{"bias": "none", "lr_mult_qkv": 0.5, "final_lr_fraction": 0.0, "batch_tokens": [32768, 65536, 131072]}
Each number is 128 + 32 x the weight over its row's rms, rounded and kept within 0 to 255. Layers, rows and columns count from 0. Numbers have three digits each. The size before them is the row's rms in percent of the matrix's.

# layer 11 MLP down, 512x1024, rms 0.138, rows 135-160, columns 0-255
096:116087134150056123163173131165058139137138121101107112192140133118191093109139117118130107085144138136144155166125162111140159125113135145125145124130164134143146126093146165196125133098116086159135096190132128149094136095146193132190111145131131093106119107114158112122101138092110123106097161100126163060108122142133115088174194110130125172139151099121096162130126115114134194088148175111152196114151148098159187131189134144121085125127091118162134088134139139041083118107146115130199065140150202124135091160159117127156109137066130130118128093171163163138147168164152111062117136130080187148083064076172154146113094117062118185114133129141168133173187090152151148105102116141148114129117086123115117131098154086103150078099105153112180192069169191160149148128143128
099:118101092135110215117000077113122136137124151110146132054144143167129144119178103144160165109153156123179179165097072115130105153060145114082177132124167169156122149139171135063129135119129110166108188065120132153114077160147153150106133144141134152160166182096121055168168157188130146119126164092108172106129162187134113112100160078161185141110089144137137136124145157099102128167128087104015074160163135154103021188140120113092172124160108105113125113188151129127131132131113154121125138186108107136184115115169131151158123085158116141118127142105133173124185109134122079163112127139129134114146117150117128177115133123137117095162177078144109062081115075184107080125090116159165143119066102132106120076115078167135085175158095105183121133085118023139104109122151098
100:121155104114172133118146144147175171140098107168132080134083083115100107125124123092133118112147114126164142158130102129129205139144105125126143113134117153129102158096078134153133189121106065092115123100136142126076116157191114100075103075174155155132120168175142110103145114125081115108111174112075202096090112072109152102201162108178045169090102093152119119163111056150109129086135089163145197108135157142097152116192153107121171168096152107127182153098130155195125112158085120157126170152087131021129122103063117116151085124070165082150106143149144077107095104092103104144131120148142110110100102127123121116117165104156162154139062056148105184133167133159139111073004195090137129096094143126125111091090121096112157127080151063192150144143159126109140116157161120
094:155132107119169158125138151145119103102108121079143126117121155128141127135120068066114164105130148106160154167154125155139126118126133144170137091170138104062097116105144124164163071116142148150111083104096119136133136123078090153133131170121140120121125116095114143184126141140177089192108145106150165101192126134157175135142128140103119072109158079097136157136133114135105123173097131125098150129121184143140158179133181113158127127149068099165096132155105160146088138119105063181165145156133141148135028149166114127144047117147126125106123120213160070146111103104118086112139098119165092112141158146137119103122156169062205104119134136137125142150165120157169113099085122124160103115119190123099120139039120137137119110096055116163076160069116184071121105135125179
099:120110141126125090136185147107187140110156157164076118162169139112171148179132126097102169118091098180147183143105141113170124106096132142109150171073135099120098152115119127182227064154104134183166098155101124128149150164151131169168190138101132122135166173179137073164169125155144150077160130138114131061153133119122150160109158109142147117152149142116077080098073095111112160175151120135162096117100191140145102117102143055113192112155126165135139109178117148136070105105104080122154095156106087114070067146146140128139132071089160118152106107106116108138126127115041209126119099125147185145087118162133121103118124192146204148187120093160176137099164179169093093111169105112114078088109161109117161135173127186159123096113113132030066176127089091208145134135158135
102:123120134110148185142131101106185228132113143155131110146120151106097123115163164107148100124084135139152145151088148154090117141134130132125183124145032108110099160171144106179176143180152092121142152152101114123099096134071115113108115133142145152189144109143122115151153127114168031148173151124150050134126051119148149158094104108125140066174098110159170148134124089102162118154178138101092129158092056165155107117105135105117133122085123120147146109116112149164122126169130148116088132073103115179094088092178107162165148118109149115140136128152175117098116150082104090095144112062153158151112154126150136055130065136135127152135132166082088095137113142108154165127129116101130145163105142127101127139134121153152145048130181122126126111094152207121089139143138177
098:058113162142166106167188133133125125116112124109178114126140111123140117176158106144114060082156110165119143136140118136159136144110133154111078140152099112097205177146063117095133146109147142121135169148132130134170122092189121134215123192159122091174107128149113123130098197132064131115107108158118103102118129091103018170115126113110118123120171106132158143100168162089101147082095171116079067085171153100135150129149172132153132120133157156116102121116187075146147083165119135140149165155059175165117125182184152169153104084106067148086146117108122110092106065128206145105145194099116129138141103088117169119125141156128095189115111090141125083088152143072148164177130113108117165090174129125111122167126146095113091140072132144122143080144098137096115157146107171
100:119125072151153127135094094122139101106145107183155101035159135147082136141103104173110120180132162159144134132061147064170157114137122155094164148100158124077128153117120123128145098160145118139126172169119173080169085139140119197165090145066155150180123117099117128150142158129112101094121163087170135164103127087172142161192170087108126143151053076177110110043113115156168162162076056141053161111114132109068075139149083123146148163093127152155126088152153142110102148123139123200059131137129140132136106145137131152119144127132120122114105130165133133100098167160092129100137201147122143134125149101129091063103151126113136127130130181164130154116101081173183191038128120117113207145186175165105160158069109148120116109104144137080079139174108167086171141141137145
096:144131133102141107080114120113146150101168107088092179072089093128182152154101139180168114115133110168103124130142141168086129110155143124127118164076149106133064102140136121092137103142146104155158175169093142195168177096100102128147143160105107133122127133121113146085182121158102114158154088175180110146137104104086180137111121081161098128149114041128146097145076108177135133104131113088122116079173125103132176125152146062159160182065133167104137129075126076141127111141155137051093154109140076099116164148086079120081169180163152152125123152149093136161123120122073079147103110139124150147111141162153077179162111087096105131093146115131143133162064144141102067110139142126156085149062125098143168101162122166121133116151110154136132120131144115145077144099108100
103:135119089112139119161085133159136117148138172121154115105202129167152054097081121167150114123135145065165130106145105159122113142134085094123205111104133158160165090125108115142146108086122150166127142119090115085155104079156134118135143210116079128150187124135094085107139130063107173136114090191137137107170159131112058057128113111117131136125111087098079132159135169148175200157073117146159079156111140160118099051090141205138153124176138155136109166129176126138170148107158146135127168139172088099134155142174112210134155179081139125067117126086142098185128105163101049136132159132176117091107123091101105135161159153129094083159130135135132123087101162124124157003138120084147083125148114127155121121195106079110108157121137126116094131126123117139139148106131115
098:098134091120225071122155137142104119087181197113103096169078090110153094068154213078140112068036060131120140093178124156116159178143155127166146163156152143150098118095180146135162121072154111170141166169145081097115163170173125123175118128171115124148067111181117121212125193100138118208072113124129119107129153144087161219191178170123152118101153166168179123082130132102130152113188165138082104082100114111070082154107123154150115159119102161123100076099117137111116117083144150105127124113134136121115142160136169150110093076133061151069140100137144113161098064102111150096119098068127097096130134108147108149131128181124122131112132114137120127146146110113170067125109163145121146132102126133221126118132118151107121159065070087129091120088135137099150151126158134
102:117115199146114177099113166111166104094125128106169111108170143111118094173090114182149121163092130143158138119089118180170116158074091126096142150141067145159094146102168137117118162120121143138147136143135142160158169110099107097111144176097119100162107146124146146181161170120136178153138110132059127142137054251137140119130177094182125105166041165103135125112136117143173129160141119191021155132101084144161127081101149121154139140111121168129153125193133118225089104118152144162138135116139083143172140110133088148092110151152134129143162110116127131156067128169113150139124138154051194098123147112140163112132158141122119076122163166151100162124109164103095148174165126110125132145126132164146128114179156152140129128132133083138090126118129135091159104135126153
102:112111150069164153142167174113159105199059111118117150092171118177157121112119141147228120206126129105128129094087132197077189115136119151078150132088136098134106185123111162193110122106128159082159138151141121139199082126150177106054050185111067100185146179147127147147150103136071083111157145134120136166100141147144129123123167125136133130103127132100077127129066096149104110080135102134126158143131132148128147099108073146106152114083156131099081103088113135178191124160137135072122129079110154101177106107130133141135134092156101137111146175085121145106128138113160115094155107164112146189105141125157100131068133160056108090171160126098066136120089112181138137114155165118118123079158129087144165153047171039135134106089099136158201144156153112154127138181138144
097:134109147121155165209093101097191080156209170150133162159156150125132138122192052177124107136155077144152084132110112094126071107118187099106109118134119136060137122182106130162162171061082181141148134151087138151138191118160054112190111122096120098114163110135067136120094076087101061176167160120124111129189077095120084153156098155183134169136141117155130120159176109102134136110124172187135121082163150125098093144133120125121120121139127174073187140159137090167087114097101170107199102119116133147151094115104085136122145157151103110117103076181139096183107117104122121145111090095160131132072090107100153119149137144141085166144105148127170180152086059081072141139081098130152090159130150175117130137060213124108198132140112091145164094134149163143148164150109119
098:186152109070102137126117123156126128147141158187102175161105123091116138115128114134134103156156169117113164134112093098156160124127090149187157126079149165186134162125132181130131112098185096124107142154120167107153130122168100184110108091120086144118131136157144209114134088133139117112143160157138145152082073157176116097084145079108164120189071123123163126147096115139117121136137128141088154116172126115125101138079095100073181122161072127177155114089168136242150132068114116121067115156113168118161144106125153144119171130067180139162158127116105134043096074095135172133113181142093142120125135136123136198111098197114073093178106151151175106107088147164116147138155104153130129151184157079154208171165067123110099153113130133149134139127129100176105089083105153
099:172115196111143102161126101105156130184156159093095148138058086089207098108137127084117090143188139174118076136114122150142148131110153160139100147043129149122209133152092157102052134106140141126101089092144140118173096117159081158124112134126115123153115159167113115150168087106104158110183138134121169132154121155188073114082074092101142119130141104126120105144096131059167119167164093118176139105117176105138154177136139075108132144136121127124098163158112075088075128130139151163160102153118135111146118106137122176098089099165167086134083138091116152109157149066117178138096103153208129122152098110175114175129067162111150198180117194107066165113144132131177121168107097146136073123207164139129082093113175118121155092191071047137115138158064042110153114112096115
101:112159095121063115124150164129096165109077210183097143167141085120114069190125138124125171116099113113201115137052106191153053119194207164127105216144141077141123155134149156113114140105044145136058160145120116115180121139146178107127121090108089151105168139102163155151117110133146156151080168182154106143145147160117159118133167172107108155095141134191128131088146154109170158103112134134087082123111107134083146057104148106142098163127158084120062122138070129110150167087101100135112064087180114094161139097105155102072101110104156159114104129061125112120059131187092178098134109162150167149136105135148113136166136103141134119165166175137112153089093118075109143148104122088102162122164171161148182149116170149125136172197122120112134099092108098201128147137177103
098:145118155164123113092193162132154128108136097163135161069172082154127169144154186167111126116073126164102162145145098179145108119103119122155098151150137108122043074124119112119084144106140174171155162145171086114168147122159163102112169088144094151112099084151180083095165065159153121106092134115110167109125133141164084091105137120133072125151136127065158076110130128090122109126129142166130057144162177128172112161098036098062089157233153146112115143152101168138086119101131162123104139084128128130143169127101156160183111108114077114092128150093165117129119097134157143126142134037162149138077205175135115143123096157098149092086150132134155080150136165085102093082102110106151090181167111118122123148167132100143162144161103101062115132145112112084095117132177128
105:081082133191126113142100140120107126087115123086146102071152153161077081081110133134165173117082161164171211134147119099108105150147118102109137156163125125150130201120121110079128060127118126170083152137128151194192125119090102186127133127098090081121112125139125124103116111086133129181162192091130153122133107155153138137076092107116136137164092104116139090138125156113074123128108132135110158141134115149131121159144144121121111113114155159152117075114112098134121129182130120092085138154152146140111212093136085183122109190229137120098116095103079119116162128118116125122131116104145071125130103152165072064168134115101181071070136099192143127077112170102172106122122148142097115170112146111142142127146125138133144094144111063129124099133235090113107113138110138
101:116112189216117123148165059174095156058086105044091132095143122138180112178184116149099182138132153090079067110170113172152147138100066134096157129192152153081084108125105135189120140129127139073165129143163095095155179107108090152104125093128112171125118128160136146165108220104114079124112102113142139139094108076114149143170129160090136166179102165057179139108197117136157122132133077124117173129104112117167123100122085101142101099173100076111193142084101217175127165095113121113109147148150066170144160154172142164117186111111096161161115127192128100106137115139143073146115151114126105118114174085070121105150116161195077116090162141099069181127174195120159090116113175150165124123096103123096156115065113114113149116115149180104129071151174131093162131130112119
102:139131099096154139142108170094081079107146107138133169172176092142128138101159149140060132158146098092154138141137127111124127100106141098124127150197138127167175132135080181117122141079105080130133113178080104136168147090083113137167117117183095142196142080119124126114197100149132128123127104113007087153122173102160072095123074047140145138092113098107143096178094137068107145121161113092183096102130184152107176139159100212110111141131054088088146145111075116094169120118138193090152155147074117149119155190129131074046137157171149128101116087099144132112118115131172193157171111118143138112054077165088117154172061170142100115090091068138121116067119146087092152144128107211160136083073140185121146151082109101183165090175111167104161126126154137088133116130108129
102:148142180065102094163080143138103094075115149147155123120067129112120119109074138064176101177096108126140138092101156094105164156073112106167131106080094171179162096108127130163112108143150145039099090126048162121094140131078122112167155093113169098152119087125178121156183150135101094082133177116089081129139155086136106105079172174130110122143124171059138083169119034166188170115122074115129138148151134126168096103143153107131145120117160148152163143164095153136106086045143157101113098136098144160141153094100112115117115154087213134143098165066093153120122097126121140128090204106108084132146129149078114198150070180096107142103194132104166140118121163129123120168077084158145045164124169122145094145118076093120156158168119182137159122092122144118097156063082105
097:149108102154112109168112146169077107144082134109182187075100150047145100118133104159102148134201152126053121154121121185184102160108159147069136118104125161101155097098155146104130160155028098114158087145136157086145144137053136136115132132154110106130177229160134136137132084070135163168125083137113110142084113110142082141115158105149199130136112142072156118120114135066128178152153125152170140148071161111151105135107111130074127226092172096107172076103094127137097155149124099107116152064134144135083137107084129075120136100103146135118157121137153172148108164079120183077165119079145142118126077133179163197080121109134100075164108179132127141138120144168167076104090085120135129132133172143137117142153168137156143152084039177153131095148112111118124135142141072
097:155175089077158133078091129187139188086163134186071110134068086119076112108124076158129120127143147111164098140187106101148125118106137093104125116111141105120168181121156156094162133108118110156102164116200104164157100122123083122140122102122133115178126090104082113158151166053161173148114105137195162100131118111149139092094157078093128117140080156126114122129050139151158127145151091110116147118109097137136118120157117161057122134136093135058103121135121086169140163144104068117117131116068136092129109087147038113068164090095131166205161091104116083147167167082142101136130104101040130119101142135068083118121149096151166134108096118120145075144155141176138122098122148137130100146113190146090139140142117066099141045161077197139167160086130092138145146135130183
100:133146102145124118139118182142103123167122154117148135075206141137078140161130124116084100118126054132123091107085179142048098096146107137104160126145164076131195183133107131114157156204137146125144114099111159128095055148182131121088178089094150110106120130132195090193146135111127111129093086157153151121139117156110119151151086134107166139160145158151148137092174130107179148164131120137097093168111071141181108160126139066141144125051155104152139118196112113141092125105123155105104126166114153112054069160139128079040108083167125131100125126116129122104135102152156130106077114093175101108088132127206183105108097117136071139125107165080084149101121124158102141104179110085065058085063114151133150099103117129119083156078112122129106159129125208127149135113165109
101:100183138117208102128184091164138132143134106135178153178094137149101190121099125122148057141161153066122171115131171108134143169115188183159097149194114150121167096083162098171137097110155143113120136126106124116121104092136178100106135168097188200095149102128119148161165141154149126107109122098089137130144208180100125103091136111143126129125210155163123137102138099142083112121156117146130112201169108115116180147083128093116144110161121157146097128085049147140160188120119112106159108138151130186038144234171123106050180106111130122168089125063126113102112127114125177109170116176177177170077151157108145122095100100109083146147071109174118100063113103139094112123135126099109079103125122114100174124094135168098112168096150140188137086094135202127172152120119123